Part of a small language model's weights: MLP 384 GELU.
Each number is 500 + 40 x the weight over its row's rms, rounded and kept within 0 to 999. Layers, rows and columns count from 0. Numbers have three digits each. The size before them is the row's rms in percent of the matrix's.

# v: layer 9 attention value, 96x96, rms 0.118, rows 79-95, columns 0-95
# o: layer 9 attention output (transposed), 96x96, rms 0.119, rows 79-95, columns 0-95
# up: layer 9 MLP up, 384x96, rms 0.111, rows 0-51, columns 0-95
# down: layer 9 MLP down (transposed), 384x96, rms 0.0917, rows 0-51, columns 0-95
v79 113:563508458479538598517560514541576498471443488437547493455466510526576501517501481509548533496458553530542519505491430427472459412465546523519411443457498406461495486457547497528524520553490509490567527491507538487477523549511427503505504554494528521428530544515434500489531506510457514494
o79 111:512545477485452479504471539507516559482548429485462465505511560470507464511530394506475507485513542495455497481533511498511478510404446495560573527507476506450483520442529490507597596524423522441507498502469478417463536472485483512522533571568551528524528458504506557511429557465465492544
v80 097:545422527532473480390509579549548505444539512486518520527470432538430526488460479539483489466515455446520496537468493458554571458505535518534516480534415501461521436514554498532438525413509454528445538446517507482496502528504570481516471465444497501605482501528492527485448536543499514497
o80 096:458496446455478495535538497435555449522518506540496539488509519525453430460602549478445527460546394502494532474481504425537442490486450490463502508463488456599511538502514563542498492482520522557536457477487552528454439512555438493548419523508539537536487575516545498460486530523477483505
v81 087:489597505471530509553474582520509482443543468532446495421426488488522525491531477507499440503502513510623459495547505449483466529471557522525549504519501455485418433514470483501451542542521560547491439486461506512523523519529487522551424392488477495543529559510550525464497529514472461511
o81 086:415463475511459556485415496443559480493414420539520440538496471569489545536518477514525512462489474564491524471530540556501460499538503525467522445484461418474519442491464538538538498508489566512493494497527467579551472486476469573567473596541511444512453503496521475474502458534502473552
v82 088:525550523505570502446476494488518453473532594486512459548506489484468556514515506523537445491505496565553522527430511484574457457528509416399483427516566489482598480518492493502514496463526535483566562508522503484410471535510488522535480518549467488532505479530418527544467436464496457550
o82 093:453513547501487494582515522490482425497511555471492469539483508496555539484528496548519490437518506565541506569482440445497442419474462507552512500503559461444513496460530506528539518517520525480511504465490508480501467510478489471530578492476505430516562493474638506427519438571519415430
v83 102:492530456448537522522512469468556543489562506456473515498501552500454436514487546512543431491514480505435454538478557497460467512518466541497455467562494514496484492641478542507553457441480526480543485529530520603566468483533461488455500403526463440452543500474506472561519455492551509464
o83 103:455554494551517479491496448506518567518467505498468461547537466549552569494454521473527450490458508502537522541486477481590504472437492526458561436539521482457469488504504442560467495509437452496477460497587472506524476515535620476467593547542483493437462499547460453495507441547523445486
v84 094:434435457496590553456533437481526502480495516526518520451453481540522474450545506465397517492520561509475487535468505468495493537504529493505488522512598480521572483535469556494429497538458453509491605486458487549454536558557481473526482456556531516516565499425482510465512503524522501585
o84 094:503607456467532531495446456576534506473460504572475534408457540478485484520477497527455472514488433518526506522492523490528534526460491497419486470465568538441515548470465451576588584511524526477493506509430556509520425499521474469442445520541511474507522461490511452518578528530499511471
v85 101:432464504493575490454435502475529517535524506489477501470538404445397492493512511490476494460501474474576547530450509542488446463507484566468473496556495511523452583524568427483515520381532448533469525500463501508475517515463548449586530493477482523553463541452522509508479516502514555540
o85 099:472389470468477483475511489469522525492454497508475580531460505486485495530486530490498547539509455496476571562511505394471474465536529542448454482453515572548514639522590549502459524482536493572526470556496535469509416494512508463522531500466433505537487466513485538489476488520450511468
v86 091:570547439500474490530529507471477474469522508491624535512530536541505518501509559501540498505378473491469476495527512451534463530532460479431459436501538514581493491475504465567425472536480532398527486504528473524492425588537510508516485421465506496464498473533452567459512477484505506488
o86 090:446585527532524525607507398566458336536525473504542502529472518472482515480544527459536495457507559550525484462509475465460473475472450500494531450602509487434488443540515487526514529545460533471453462482528498509502459501512515502546510504551494502504506515477522452465486471556520489529
v87 090:431488472533474487423561520568503508472508452499530519458597537568480502509466572583532461457531439471506510518438527497469503495445488483536488515522482471369528531534525494497582478518539435500482501528515514537490563539470514426446509455496502495546560493507539479541461495429481517551
o87 093:492536472577526435542498517487487551478599513490464514485499546526594528535513528542543484492522495469463556463466510495492517491451491504448559431517530424575500509456549476510454472469500503532565492474482460547522443505439544459509532544448397509536455544509521527463418521486470420490
v88 096:555514496485500485563481535512534488406478590550493507521517487499490410404482415456508454442519509437503546511502483416534472455461522498421460525505505497507540494521497533491502520516483513490510474544529507498508444510503528474502496486554475568589511507398524542521509526534557399556
o88 096:460491475489434576513476433486576470523453437542492561486470517476484484439451501545422494475493463627500574529461474470499516477490448538536516578556503470526514542449499468507584507513497506478519544440476525530513516584578532484457564541500482467495458529485480484498512505456524448471
v89 097:465532555477510500471507502506513521571517419544489459554404545497569494491519516547428551480583506576495522573503468602515483507489566479499538511468522438465478511514494507443467528465517545508511545483433496441481483495442525525544465500459430427537493531492456449504517537528427531477
o89 099:509470495484496463451523530454472593454478475484496494507488537519509494491517446551501508498503418443495553476553545556549464528549526476435488519402476534513482504511493522448527531495461505553486524516435528413514515479533438535494467512428526518502592435449522453523600548538563546456
v90 099:436549573463534434468484467496390492490532445474498538508483490439463470500517628516486485482516482491589507545502532477538483511516475543521466554508569493596436527494444439510450458493506497556484514496442388510537480534479491490534546482522523528522503454537465514459488489500528532478
o90 100:460410482516518460483496479523421436493464466577552563512501459516458537504499559485555511501515543460611494475476555476448468499522553522479468408507562522440512464558548500526457514536600509492525510555487495515577466503554500526493478487467467446511514521474548457476458433494481482460
v91 091:447448480442489510480480503484534476532492413453541497513482490471554504594475451392456529550518526527509491482497458524544425517535524534406504508466461509437496559513520472494521519434501378492489536489464519547442504500513511490570534481487512553462489506503476491488539543555502509608
o91 091:394552531480473451480474506457538402460455574522492531463482508424475530512522511508524484594549530474461525558557511460476510498492555506497471524494517591486474526466503553489461492480460541485461498521476550381534478481525507495492466520498505534471475427484490573579540533482517569510
v92 085:518525467507438499560463517481510509493480418547457529414478533583451513500463412615478518468551578494536554510502492509518482464475560572513473427483496508482536502512484518475507499543476530504500519517411511510509507491546481484477486553420500604479566466446486458432524505494470508488
o92 085:568531421524454495505463530479476483458534463541497507499502563472465530463457449501448475505527504577549545462524508474565495544530503492515564545505394530532437532425580478512574550507460515461486456473458473493555522534508464471450398473457501479482470475555487520492541546549526544540
v93 091:564505416551535530518537469425475544550507474515573494592503458500483476535533511427482503512464420444533505466522432534463599518559460495552501504509464478428438511530526502530526502507482472528507455485492510534447532497432539464574454475540447464472452563520520496470465530508542468538
o93 093:475464538503494554501511484507512541517558528393521510490543434525413417499527512471531513571479514456474538501510466526528512433510533501451482519487491445500542510472441549464444517491587474545504454546546552500424486459483517535531506531567450538531491533463446419595496487474508562481
v94 108:494549509460507440518485439513508498543497426582511495486562536530500496438505556473530491492505479514466504479488481572454415506456522517412515590524441571553506619402513494491503525477493490475456512542533466437493462424455469492509505500475576525550474457484535513535513505474476502532
o94 106:567479510485535450484523456500514466469458485524531533505514559500521526471475505511524494542513488513438490502501527517372545575565500529459493523499510514548492591559561503368521505474417475499520511417494541478565486507490507449476547445434441520517486479518455504559530543474491516440
v95 097:562556432516497457538468434507576510484506556523531490486516527548508476504534484527558456524510465562451499550487527625475517445489522441383503478506471531499515550465525523484498509514493534464475533501533557494494486485498424486518442439469526594514433473486432500525483444481475453558
o95 098:563541529496512481533502489450520508463541486508502478517516572485531476400438519523511473493527531598480531561523460471508511484478463504464524514542482468524453549530526502428515544492385508492505469380530554496495486481498477434494541460543478492537537401510507485515576440514577526460
up0 144:479496520608495495438491533530581529520459442469517494554464465499500503618481530590452520513487463510458455447427581554471477575521449514501478540472477476496525500518472464520532457482514444512449534491478505446457483524538466461449579465490497485567453440542486501492537547464472496500
down0 138:553473428458474520504495557519430537433464551475464462565472452478480549455520514535490528458527518562498437588540464437523480486429572471513509512542508471435497533420502482523508593516547517508528460507488521485525527444469504500512405520504491499578532493467471548497462451559544525527
up1 160:514527458474555509514460458504527488507522527464480456503473495504545473496429492460551482453580484532496517484500435569554473486466457508546503565467427524558463514585491531577560536471539603462545490418460502492511503554532498513456545553480533490468569503527409470515542457550477484478
down1 167:462514528535433476537519476464519489530577491531497609543529417447519539519451520542547489509533467470560439548501475490441497466561480428459520526490476449539462484518482550503537547487504467527520506471507473650461478433505564521421470511505507465477485478493493492505434515559492503494
up2 040:437556528493514471455461484479569475454494483536539490531505544512500452423467478532483443525522461621429507497512532445447549501491493536552487545530454467521444575493470468459473491475494472455507568505525492485549427474534570455492515530538449528575524421402495509476511509515494508531
down2 040:518448480474496511508505507518425521513507565504439472472517445492492561525541478514519598475473539406532506490478492539585456454493493441502492467456587488466532454486541545572553509536532541550487468492490477511464595576449471486468468521427485487423524574555473488530454512497500498474
up3 167:514527532511544472498514499472530535489492543510505494477457477487545498461448506511438545464496419458509492502543511564496577552488503522488493481521390521637533481504507539492517433468514470483444448467520541507405479558531478486505531443575504565515437518469548423451553509464460513526
down3 170:458478534549496455430558445542510508485440586512507492534496498479482556438528505552462528507518470488455451549530529483550475508542488511481471429494550477469446524471472509506578478600565463459474525567495535492503477480471591441497524502478490493460530384507455491534588539513481503472
up4 030:503472515502506467473479482474447515445502578522466545508504471529550545596496530480530529569484563427502472445519521558525527530513535499413511493454538547470451421511475571489489413471497533568516469531515491464456526484390501549520511524456459525451473588555455466509493515534524508484
down4 030:480486489520490544491544497531550549561507386475551484496487580508503451458507466532479433395519439551450538564513484434430498509462467518581525478550474491512495542494549453463496532478494523408527486485489510537485467516562478502471482471553577450518492463458535578529505485471493537515
up5 132:568537527503549616473467486523558517436465506465489503507492489489448483464510441462512461423482495492494510524509490465527506448432459475456532478508483577493486460427505491487519481462535491475490517549576504545584500487428501494537576471518499540558431571413439480561470526523449517509
down5 129:519482463461529583528456502527517485594495472501464483524539547477530530445499447442537610545517434450494477454448536536500483512501490498446504536592497556457515442531454479501496494414461485546456459525490515519492527522511488473476503529530405513454539503478583537517567447457506443489
up6 013:523510471480429468496545544422379512552527505479436468535507471436457533500529403453451461500501529521523516489481496472490428494527504486550589506527457503505435518461475490533516468558491463490519507502526459501496545471521421511463499458406598482492519573549486519524483535538483464464
down6 012:477491533495477527505451477498631481475471536500561560497491536493486428508449551538535557491533422496447483481484496524496505475500493539416449455458521498491551504530472466391531485455479528471509540497465571494514497503514534535574514521553489520449427423483508516489560467410528555478
up7 012:516468489477444515460558481478426494535486507535421554492527428484431578561545481485491506555476573526556518560464499470525477493559535471521510483486472496522412494485483544593472489594542504511495461509522482518502511495500463527461513471425601419484477559549491541525475512532522469475
down7 010:473522558521523518519443531507550469508516513494541493540472555506485403470466539514550515430567427475449467453512486541433500505486446544480533495471538483524610541533470425371524494457467492496531547467514576469495489496487494492553532503564487527503474473477522486468540500472528593475
up8 025:450514498542566432470441527491534484461476453500551481532505556507540465413479488514543499478528482597458539526506459450484554460476465526508473531520458487453534527525455466511472534484479488418482534469501519475497471497513572422516535521580446561514493370413480517491544489491502514551
down8 023:542470498443457532535518491492442513508517535523454459452501427503472538538542443483473515534451528380556477486470542539541510479544508435534522465498533482514479473506567505542528454526539514606518479528453456527499510521449514515472447513426514448486547618524495431492428522520458476489
up9 018:587552477508586461555481478521500513477498472462522494476481527590468503436546491471445451460504535536507502471458520416469456541534499496491551466488538450512466538465487501476548509562472493558532517426572514473484494479573466447525548433539434577573448554524504469514467480525471497541
down9 015:462499527512434507409498528506497512505491541511505462511556451498553467537435473550619540537466471506434509496531459623503557459474500514482448517468479540508529466485486492471491480476555476457412481569455541515513502494468520502490481548466570463400517470493538500491565523447471547487
up10 011:509520457463573502534474400541514490411484555507494488446512491489543468555417540467525491534381503561477470464520520512479579549482540482447436535501500519470500501553490565503530494455489525539484493458531506513496491515463495515467493522586443507476459589516433427525492490508438526531
down10 011:537457525515470452475538538516477641560495445487499415532492481510500553513574448543540471430541490471467565505490468430479443491467464523545575472507496484486471506521538463482476480494512475505470490501487516511515502540464487461479492429450554411494550470491549607439514522511511452469
up11 140:504531494471486484569468535489511507482406499574453439451499483440570453527570506499586459497423493506495460489448525487468380582570464512477551492545540513502544478540497527508483485553517513540461499484510472471456452521503495540503538450455529491519510579534522466478471531597491515495
down11 127:575494455543452491534471512375539453497568453497435506534520603532525538479435431405518534483569445496521478520524458606499538496541478473501469498497525471490410529486509490533485526448510522455504504548469534487536514513494500514510505555517461538539475480492534457515459495442538478458
up12 155:487551440479431532493519502597476535477506561553457474455498476470426430479486506450530452472450499448420491483565436466539509514503483542460528549519502588559476483506484548557534486510536481453469518493578502542533462479481521540547536554464497492567546520469488450480503507515413551472
down12 174:482459454559444542451549533446565559533596524456478551471455449505493455490457533505525474589499482456408472489513489477514474508466515484490561508524542556547441530504437489539518541485532531510501482464565548501492441416523480498430469508548472461468468490518571514521512532465558439493
up13 159:516489423450513502542516527463495527464471601499509515505496510458530539422488577491524488475478532476563490515444594528489545533586469530442488502463525527501571559486443527495506454501519392430524453513523427469541438474518515513462509487521593510501552538526516468458518481473484497452
down13 163:498488521551439521465496552496518535469528486530404506486509498517464472523528532581521457521573497488483517430496467476488487491477530492448482469394536475454507458465540557439497506579425629538485496522528514519477481518456482521511493467506496459480576521412544550530532545569477458501
up14 012:488403504558495445516473533585552542498495502439527519476514536520539530490494538456565525512445503476494492519531451504558467445503520529461506523500506562424638477550490531491516504492467472539484492556471545459456543518496541482538505533552464540453521417541427537523549558466522549511
down14 010:510544465471529543529491452429447528499533479552487500462511501481488531569546448518445448524545513516539491476465542486409542579483481461560528503565481463551396504500562506537519458480564491529516463523532457562503433507465511561536438442485555486528523497497552471466456465573457458510
up15 154:508520418521473504526502488454516508506529547530452453486456488509487475446460526404567479485518487478526398530513537474519546524481515490466464512491545563577473506446439493480556512507548528458579511465559521538449479552529361502510507543556455484465526501537447512545508487545543526457
down15 155:554515584456536471517449461518466534465521477535536494499452457558547540463464534500496508486486456437515465592563428497521492506484531462522464537516446458570553542557526420470522440508401503530448540461495417547507508531465483507473457523523572501560490527527495497504523545465467471446
up16 148:507516434544444528476515502446597519502423593506483450512485476459495522482457501483525487491514470522513539497502495413505503462541550462494469491454524495527492467574464541533509584469543525466520484460485488520606420424495503408540476541498497519453445559540501491515543507564509431517
down16 141:471448505484558491484516484514506502489526524505471426508431512438372475507499532513452509468507457485520464517512568581431508557453529543529440499557472570499562506429487497504525498529501574440496404529506481501585539495428495507455509502482505541513562522514464523482541440541479553501
up17 032:521504559558541455521470495507513502461503513482567489517457549563579516510577565504528499512582546493486507460516502494513493505453467580412514493531497513511542510523483527442503474434397484498535493477493483472481554574440552469596540538543457586526472487511453519535493506548529557520
down17 031:522491431484468586500543476512484590511495465535488511505546521487467489494452470511430498509432435543520533564493519548458569466561535446589457510488492461491476517495584503574490485516626505485483492528472492517468429441535514522452463479449558457457525555486537487491514511447497464498
up18 118:444436504541515485556486511488491536489485513462496492455543476516572556497555498539565504510546541463466480463531455473492506461511493569536505514536514480436495532447475466453544468534557501480452501479583455530526565513465507432531502442546622402502534426519484561464496512500442445473
down18 119:486564527523521539425536557536512494464532526491485547541494563472521451482487502482459473519430491496568477459465499497473527502436531512437484446524496548519502564496472531500491463510486456537478492401596415494522481447468454537458511513497448610468514500547506449549537500447591522541
up19 010:464551550568538442539441503559603513455485470495574491477492587567563452448473563513487480463549465508450449472502493480498481482450490522508504501506553515445589487491500443457493464494460497502457531493497527468480491529508549466559544548569461588517541451457491451484526495528509556520
down19 009:527466437466534531467513471453433517488541499547465401465540459500461572525503460472509566581480539494557548505487506527550538492516502435524498518495417491541410461435547560589499519525582496479480446546483422522483503501498526494458452450460497487499544525531480508531463488543464461487
up20 048:440512515513452495399479508554546466502441532551505542534517464445572507565452551564522530587524471530454472465502498551475630549503523528486464534511514543474471484524492500507475407479551493478432503532509433491542482515452573509483520501446489453455495457481447519512471507463546496487
down20 051:550479464511535514602533488476475548517569510486506449470472532550466477419565443466448519394501519487558539541527486412467406449456482484524563466481497455502498513456512508514563547510484577512557469435503521493431531545527446503492490482554480512543522565504509530513469501500474487494
up21 012:532468499530490419506497512494515512472474472423523422446508542520495515397439476414490431429478489546478548477492429466471458469500495513469575534523467523446555497506454486473526485482405427487477480468528512496492554482519514444510531476546454554506480465528404490528517552471460555524
down21 010:486486463509521552521491456477501582501514505560494486472501433460491530605537449564526518585477479462482520492473538558484504473526490477528452498489504463484454446513535518485516458472607503527459487570452505508509448524456523560578427453491528470440549476476589515439505468527489416495
up22 015:482516489542577412496496578511500533487524485430552475548515535551475530398495486470463505496508502578507574555476447452489459462535510525535531508512457510473517498502444471513488547533446440516490512481524499460487523461585544447514579466561489566555561429456503522496514552526537518554
down22 012:504494528495463551517479505483472452497499536565491493426500491492505497547508487522587505541467507434496464484462598621563585503509451450499503491506533447523509452490575515484548470503565543478487497572457485506555474537422521547533415529486501501421507517514483418507505474491442517483
up23 147:551470538484466563437466475545464486448529531528506472474494457475458458532516547513523499485511484508472507522416551484500466492522473522496429609514512513596458554438438536496525438526603525480599445531489531521516527512489523553501554499508499548480561517487410485547518480508503478439
down23 145:488524434516459444512435489472566527477518495496496528527568493497532477477432526485504445536523443573595488510540494433490400515473497517546455540553522473488459543436523571523472427586497506467494439451475522512543577487495491543493451543514548547509552454495504497506495422544483484509
up24 143:450476463521440519505490428490474566493451515506499518438502428502490504466536467468462498492507420470485507451554506448464498507520481500439498474490452550545513539487508575505546514405495591447499440562552503577493492582484552535458501454577510583565481518464515468478539484510477531460
down24 145:463575567508491541504431562439447425437444541536486504514491435485511557532475527579513474524516513515498468446525475480517433437557455549557505486479540554484516506461462476510535534543521499472554472524511554495543430542516471481498506514480504406496536462505491538453526476416457508582
up25 018:507532529565537467487466468542599505499450447527572519497438546547542489470550589531540506486585542508463482491507534451508513482484484511472484483488533490473559564563513441486490513520483515476471538464509523481489464517518564424532538507557442577529448391441513487533505464503554554515
down25 016:508480475470491538510502518491394495489553542486464475511559454529478520494479420479464541557476495478583519536499456561502545496532496459576479545488481499567483487443498533588547482506567494546511450546485460523480484472504481526429468542450537483453567629514519473482464541491432471490
up26 009:523554447475479518463538466410433483517490503567479516528535475418491532539493452537514457516495520576514525477474557493496510538464532469543539530526481517507371527509492528589485493536515505488518529491573473541539520483503432540438510489463609476472504592479507524526487509569439488494
down26 008:488429559509491489499492523539591572501486535486522488551476486502452516511487529506525594466541424459467508505487459481506487457521480560471506455447527488463596525518477448400565519511464512504503536466460556491513546555511542435546563518529478467483428476517516572487532534421550528462
up27 009:550486477493375539459544475438490476538451474545413519483509477456490551547536553505497502507581583528487527517458526472526435515488453457498533473488500506547502578548491439572464505576515555493470492459510484559497517547462471479472504468442575451472430531495495513523471533479498467453
down27 008:471506541510508500510413511507503501493536540467539504526512480511468443458430505486496546498525446470542533468499422573405522469584551590499448511436514465498550494466423443414507470460498463516554523525493607480498445482491505499534542516574518520503481551497541487445544530465521516467
up28 017:448418465531552487484491491584543513488466494494504530452545523493521495452451522491575523536398494569516529540520470499520577474532540501471449540490475528418596516568490539550510541495510492492490506509471569517497484508519553447476483511562453474440480422493455517557567503430483529520
down28 017:575524514472486485561501505471439553530534499491466456522473438497502538570570427500491436484558568441518470491486518463458455550467459485556583477572545480535449497511534469489515464495503490583516482491509465513521462522425485545525443483478527480556537536501554498445401499579490484509
up29 149:480516485538550503503499429420561484491466511478524478511422429415471525463450493481512441521495505590488512518470492481515468550581507472523488511485580546551438492479533560537560509476537525417540448510521496481495462467537543485599454482530478563440535496488491509519495567571474489526
down29 142:480453515516583480513483472513545538513488559535531535489519511458609506487429511482433459508545458474452501531548493488561462497510461429526529459605456411537500499472554566495510522444457409506505436518544538527471566445491505487505509496499466530458511440530489511476469491537487491578
up30 011:523497494540525478578501507550502542464513489472427508516500494564556521590483520481500515479437540449517471455507512494571472509494509474447527512511565511474513425542490578503547484478456485550489471512522527485499574557454497575536531516542477554480506517634445477568474512518594490543
down30 009:476484499478520553468515476485509629539536464518522507512492543497463534501529506554491461512509444530420494460504519525398553537463510523603527524526438507530425561528541517488487506457493522487514497519486512527498462470531519479544465426509522438484531446414562593442520475472439539498
up31 009:533532523482436521480558458435455477535463529560530492487547468458448553497546450499486452529544537564533583561490521515508549523530497494587566551543476467548457568475522470552511520575490501431479483487512483574528513516489490470418539467453602442477471538498530512505519517522466505490
down31 008:494451535542522505530468523518550510502485534446503505545465495480481434477446504523545568504528459440493503519516454502507452464541490524477445458385560483465606471538415473413502492480548440550536585500481532439503507473516482538555488552559425546511475527481491511520511539493566502481
up32 009:511429472476473503508478479485466555462516483514391517486534522467549516570473466518548543480402494435510408450517507564522479495462461470501490530468486526461541460529467594522520495427555494509546453514485526489480533510442455545508438537493509460411474493591443493509513518458478446513
down32 007:497528494470484481491511456496532508518485410490501531510471514463519534470554504477457404498571498522458498495526490340458512566496530540504532477593506495525416556534523450482480518489405477542514484484548472544496469487540534463549543456523519487545505445420535552480474450500512536498
up33 015:506430501486412499529509555464417518531547499446400460523512452458469516538485448453496506474454500427514493472500448521526410447497443453498545504488494491486514438479466546505530493481523482498538452507489502495453587498437415548517470487437538480450502538588459527484487547466506442486
down33 013:462543507490506505488496456490603497481465467530551609471483577460507464504497560511446419509510464557465461470494550480454551541524554559445493498533478518490463540565490466431451486466414484497515531489499537511547460455526548504565521477557486517522469402454531488484529453497494558512
up34 140:480468530499520493544531486520496521463488500455487503534511523534520528551512513491513513484470574556471509544432607435525485516512484464587484473544398576486534508518515537531539417500513473509509452426513415494444494463514445485485553519434464546514425469549505488386523501474494484537
down34 136:524482480576448500471519575548471544488440471513516552559505514502429513564498480473477458518433486518455517486585428572579499455469484463455502563456546446537450483498481404489520517534518567525449472474496520514539454537480503437558457450546499478507533522478460502578501468533503492470
up35 013:503432481497425517514495539450438513515524506505380502524507421456494552591518498481549541495475560456532488477491485526537424457499468452490496490460512518480480451527471562534514484503569519508511447495497505501454536497425427546508472481429542456435452560559474532475480540457527426478
down35 011:463542543477504508478479474514579489514503443497548591483475579493514433454489543502407418462513435551457460473489483467442536546533530572486508504533499515520519564534484439412480473458395471511542524488502556493534466489519526471539542485561513504542474457484555490489523478499494578502
up36 028:483515537512547450438463447502568486438470475484566484488468537524482495424502542476489476546555521583460531506472512407456537479492514536486456488484474466504472556516465476469449493491469449488498514482508499471515446481525549423502553470548415533611457413424472504483501490530525564537
down36 028:511458482495495522521494523524405515505533525528436485489508454505518506515508429533526553475471481437523510524493492567517523456509448423567502525477543475507551437460538496562558484517585513516474489526480460495529520532448490537455428548429538472403593607528517468511479510470442471485
up37 153:447486466514479438428489473517495488508527563504527504486501491428535616481504498443540540496504475542563426499582498520533463583520442452511487514492482499516489475484434497501545510537534554460576569538534476539457506526536483489538489503436545489486514445553497500466525568498470406424
down37 149:483509510468531454493529493514507322526464474547507557475492452471576536467535508525445495559539556538467524499427520518462478506461463474528534494537453483537562526496461524464541478500515451474521495552455491530533447522510528462548486506464513499590531443553502489487517535498413424482
up38 007:463506534544581514545489471594555495508430506532605492462536516555493496404451562480541469504448514521524521538510469536522576519541504533492519563513519506455579507518501491523511567494447483508454497492485544563488499559505557450519572502520467480453475430474450497491569488442518535505
down38 007:537468446498530489522514522481437560517543515468422455513517472448481522592551441514467466496573521458463550547538528534473478538493516473521531456466486458512434484491513543527498479482537464548517482528507439451477539475495488568569413513502480547556585514498499481475471528624483426500
up39 140:525555506540533480525492520572575481496422481516520446481488513565480531496459470555503494484542388510517532494501508523513513461436494479542552497409519492495487530531494455514523476469521488463516494529544471463544454561566521427511464512525608477479521454554478452464590521554406484488
down39 147:490458448522470569477494466483619466544557493539544478535549481430444550568452483442533516460487468474462520538510524538442522513475454488529540493525495461534482486538503510511472462459375512490525535495507578482468562479456476516494445458506526559489444501515466564503431538517558511455
up40 011:497533491506524477548482552517462498447535525426497441504525512517501479481428478418476451485478484531478541497508412457540468462498518524454532535531481498442533390511456544493531477477407486493485454474549497460484572510500498526534543536579477611510559517556446486514474566547488530547
down40 010:508462501525504525493546466490520630519496463595540467452473532504481536581547510546528504508457480449464515451467601564438521492515478470515539500472489494507437488548557518450492465496543490477477536582444526539510497503461524507508471392464503439469538463475525544462555463481478450494
up41 159:511495484517546527495510487431529534489467442552521476464460503472536459482485539459512523428494441468510422465533530491506473503568491532480496474533480528547500571521514506559473396576509449532489526519535479503563413469471483491547470460542543548586547515426473473410559499517506450561
down41 161:502414473546435489489518470565530477456493497591512480554575478521530551476498452460485511575469518501510456467494509503478482507504512470524512497454470493467524542525506514586603521420521531457523509561485415545466517492491500552581457477543479496514491439513522439453448494575472446447
up42 017:454486475500538463441511553479464519478530545477535477532556527478422507388458449462463484526457423592506543529470443496462510471538539541548517559498410516500489491466446515500487517498515436509536536524496489504511531438592501488488535493507557485525591482438508513460559561511441510507
down42 015:523516521478471493537478478484519433497473511539492492440461479483526514602557525515577510456516570434473488492479613503574501508478467447420536442541572453466536464514554480489527500531489563483468504517492467509520526567417526543551450508485452509473456461536462449552467440518535522501
up43 131:564545591511451454529490454489504475410469490532493481496502474539486581488405545477477508481523554459513519465578578526541481468454548464458576483463451497480432550503540530526608505447509523477483502462491460491517556486536499452478540484542471532498542468512495542507579494546476472472
down43 124:535493474507479569487529549523459442524566489495479461606523464455563452517543465556464545491547466486456473504465440512423455543528575521547555499508502510450566451484477540524504427482493457514534560425465465549447478436513539462514441526494545487542442519498473488500526532458455519535
up44 126:545591575489503461501536520471515499390531578534483523435515542494550545495484508483547451492498540519420498539537519505526444500440508521474449479478509522488475464528432459538570500501496422505457460504560462487516509561460495445504498530507537494483613464525466518487544511464476414546
down44 114:449431477480509500491486464460496425572491497484526489564524439482493483491593483588405530522519506486470452539414499480432487507566463473482457541533476493579514495535550481513476473507548516539518552471481518552519536471514469575467468475518510529491464526491475537521480417527567572430
up45 136:459491390596516558459494519548449526494526484531530500399496481501465480496452484435516517473512493451465452511503484494585477572490559469481544468506468458505552487410526491417574525510551429481478488528553504551500473588515447486529515495573486480538530518486456508521495519485459502496
down45 130:498483433443496479526477559527547530521517563504579645463482517523513452524457506459589538522580485509479497529534513476477473557529475503475560483478499442482510566491538471527478469513424523486508528465456456492515500470445471459519521555456553509494471523527525472514528424484494430407
up46 155:545532473502529477451501455524512496490508453490502496476461489497563557545516524454526478489603422543520460526506449508509530569495423448562521501507474590487484422475497523496504410493503477535518541433592439530571500518465501497526513437525483518538538471492542502399562520519454526528
down46 154:551488478472496478398544517523565444459563497544434453551480458528544482543529549464445550500542437483572460500424447475472436521504493471479482506548590522468544447459443486489474471467493503495501512496519508483527527539493537553583572504530465506484475480428532466464564533485461513545
up47 013:565503521471481540494575453531501496577461511517536541464557477502416550519484492471492444524487525586550543540471494466510558554552544488546582555562501518517468539488500525574518497572498487489486498502557506590546546517536495508466539473497577431500463543555459528551489520526447540500
down47 011:478489501555550485524472520466517564497517562470515435570461482447519459557491487565574586496548474434445546490523493522475454442503468560467509482430509488461567495530442453416535507475537497572481553463481543432509495525477479507584507501555458539477516480483528540462537527499564478471
up48 012:458478527515562494472463438579581489443422521556551533444478497507513502469453610486566526552454530521493516549508508470516562485511522501445422497459529515418520474565502517500470489508514538499452477474493522493487456519481539425485527469543440494454407444434454501493497471482521535486
down48 011:534501500504486517517519542477377574533573470474445397538480485531504491506555420489475477438532501482521521474493487534453489545499431465579563510517503457581503503464527481536514503482500471545520473499496461505486506503428449557476455474471528462521594580518519487491445539560472452495
up49 022:508561513489461457409476456501522481415464579558462542476508495491541534539429541517496487593506532542487482475492539505499603563505583502458536536501516542478418490502508526501500411497498514499450494526559450489536460432452537527458536513471486464463468576501449487502460513544491522481
down49 022:479433486542522538530526519520501602559517448476540413510481506521486455473555464541539539390506443458480573517512465446476424442427434516537493459482492462505541500498508498492546531481535540472516509473473529492433549608483466493478466468549524472493535495506502585545507515464514487491
up50 016:500551539531513485575449505469524489478510471484543433542451487502586438529555522558532492439567500433443481452532526521480459490427407512484494480521559479502512508532524484448510490414434509465525508446483500463456517551404491481574522538513448584520498470447513475481497473489534484533
down50 015:495461445469493529459546511548486557499482494511490561483551530498458552459449494463360481559425487560548488525465475522543567488572564488529471519451446513502444511496525535588467485533533476503508506535494489533515500429598568469440512506448527476509463538513485507503527536490463449492
up51 132:491461542485522439533521468506536495467435472514436481470490529559487507538456523473498534540518476578528534510529480528519450500515469447570477557432477520541456528552490566574536501536455530434536515437473476552414431494527450480414515522482476566441529497484498513513563518584439481496
down51 126:482428460564427500557508492527518521498560460502526594485487520441537527490564432456581516477471536483445538431452488473472524506509569493510450512497482466534515405493477526523479408464509480481514577519515539532484528530483537534522550518498586496458422462445518522555484469520463518491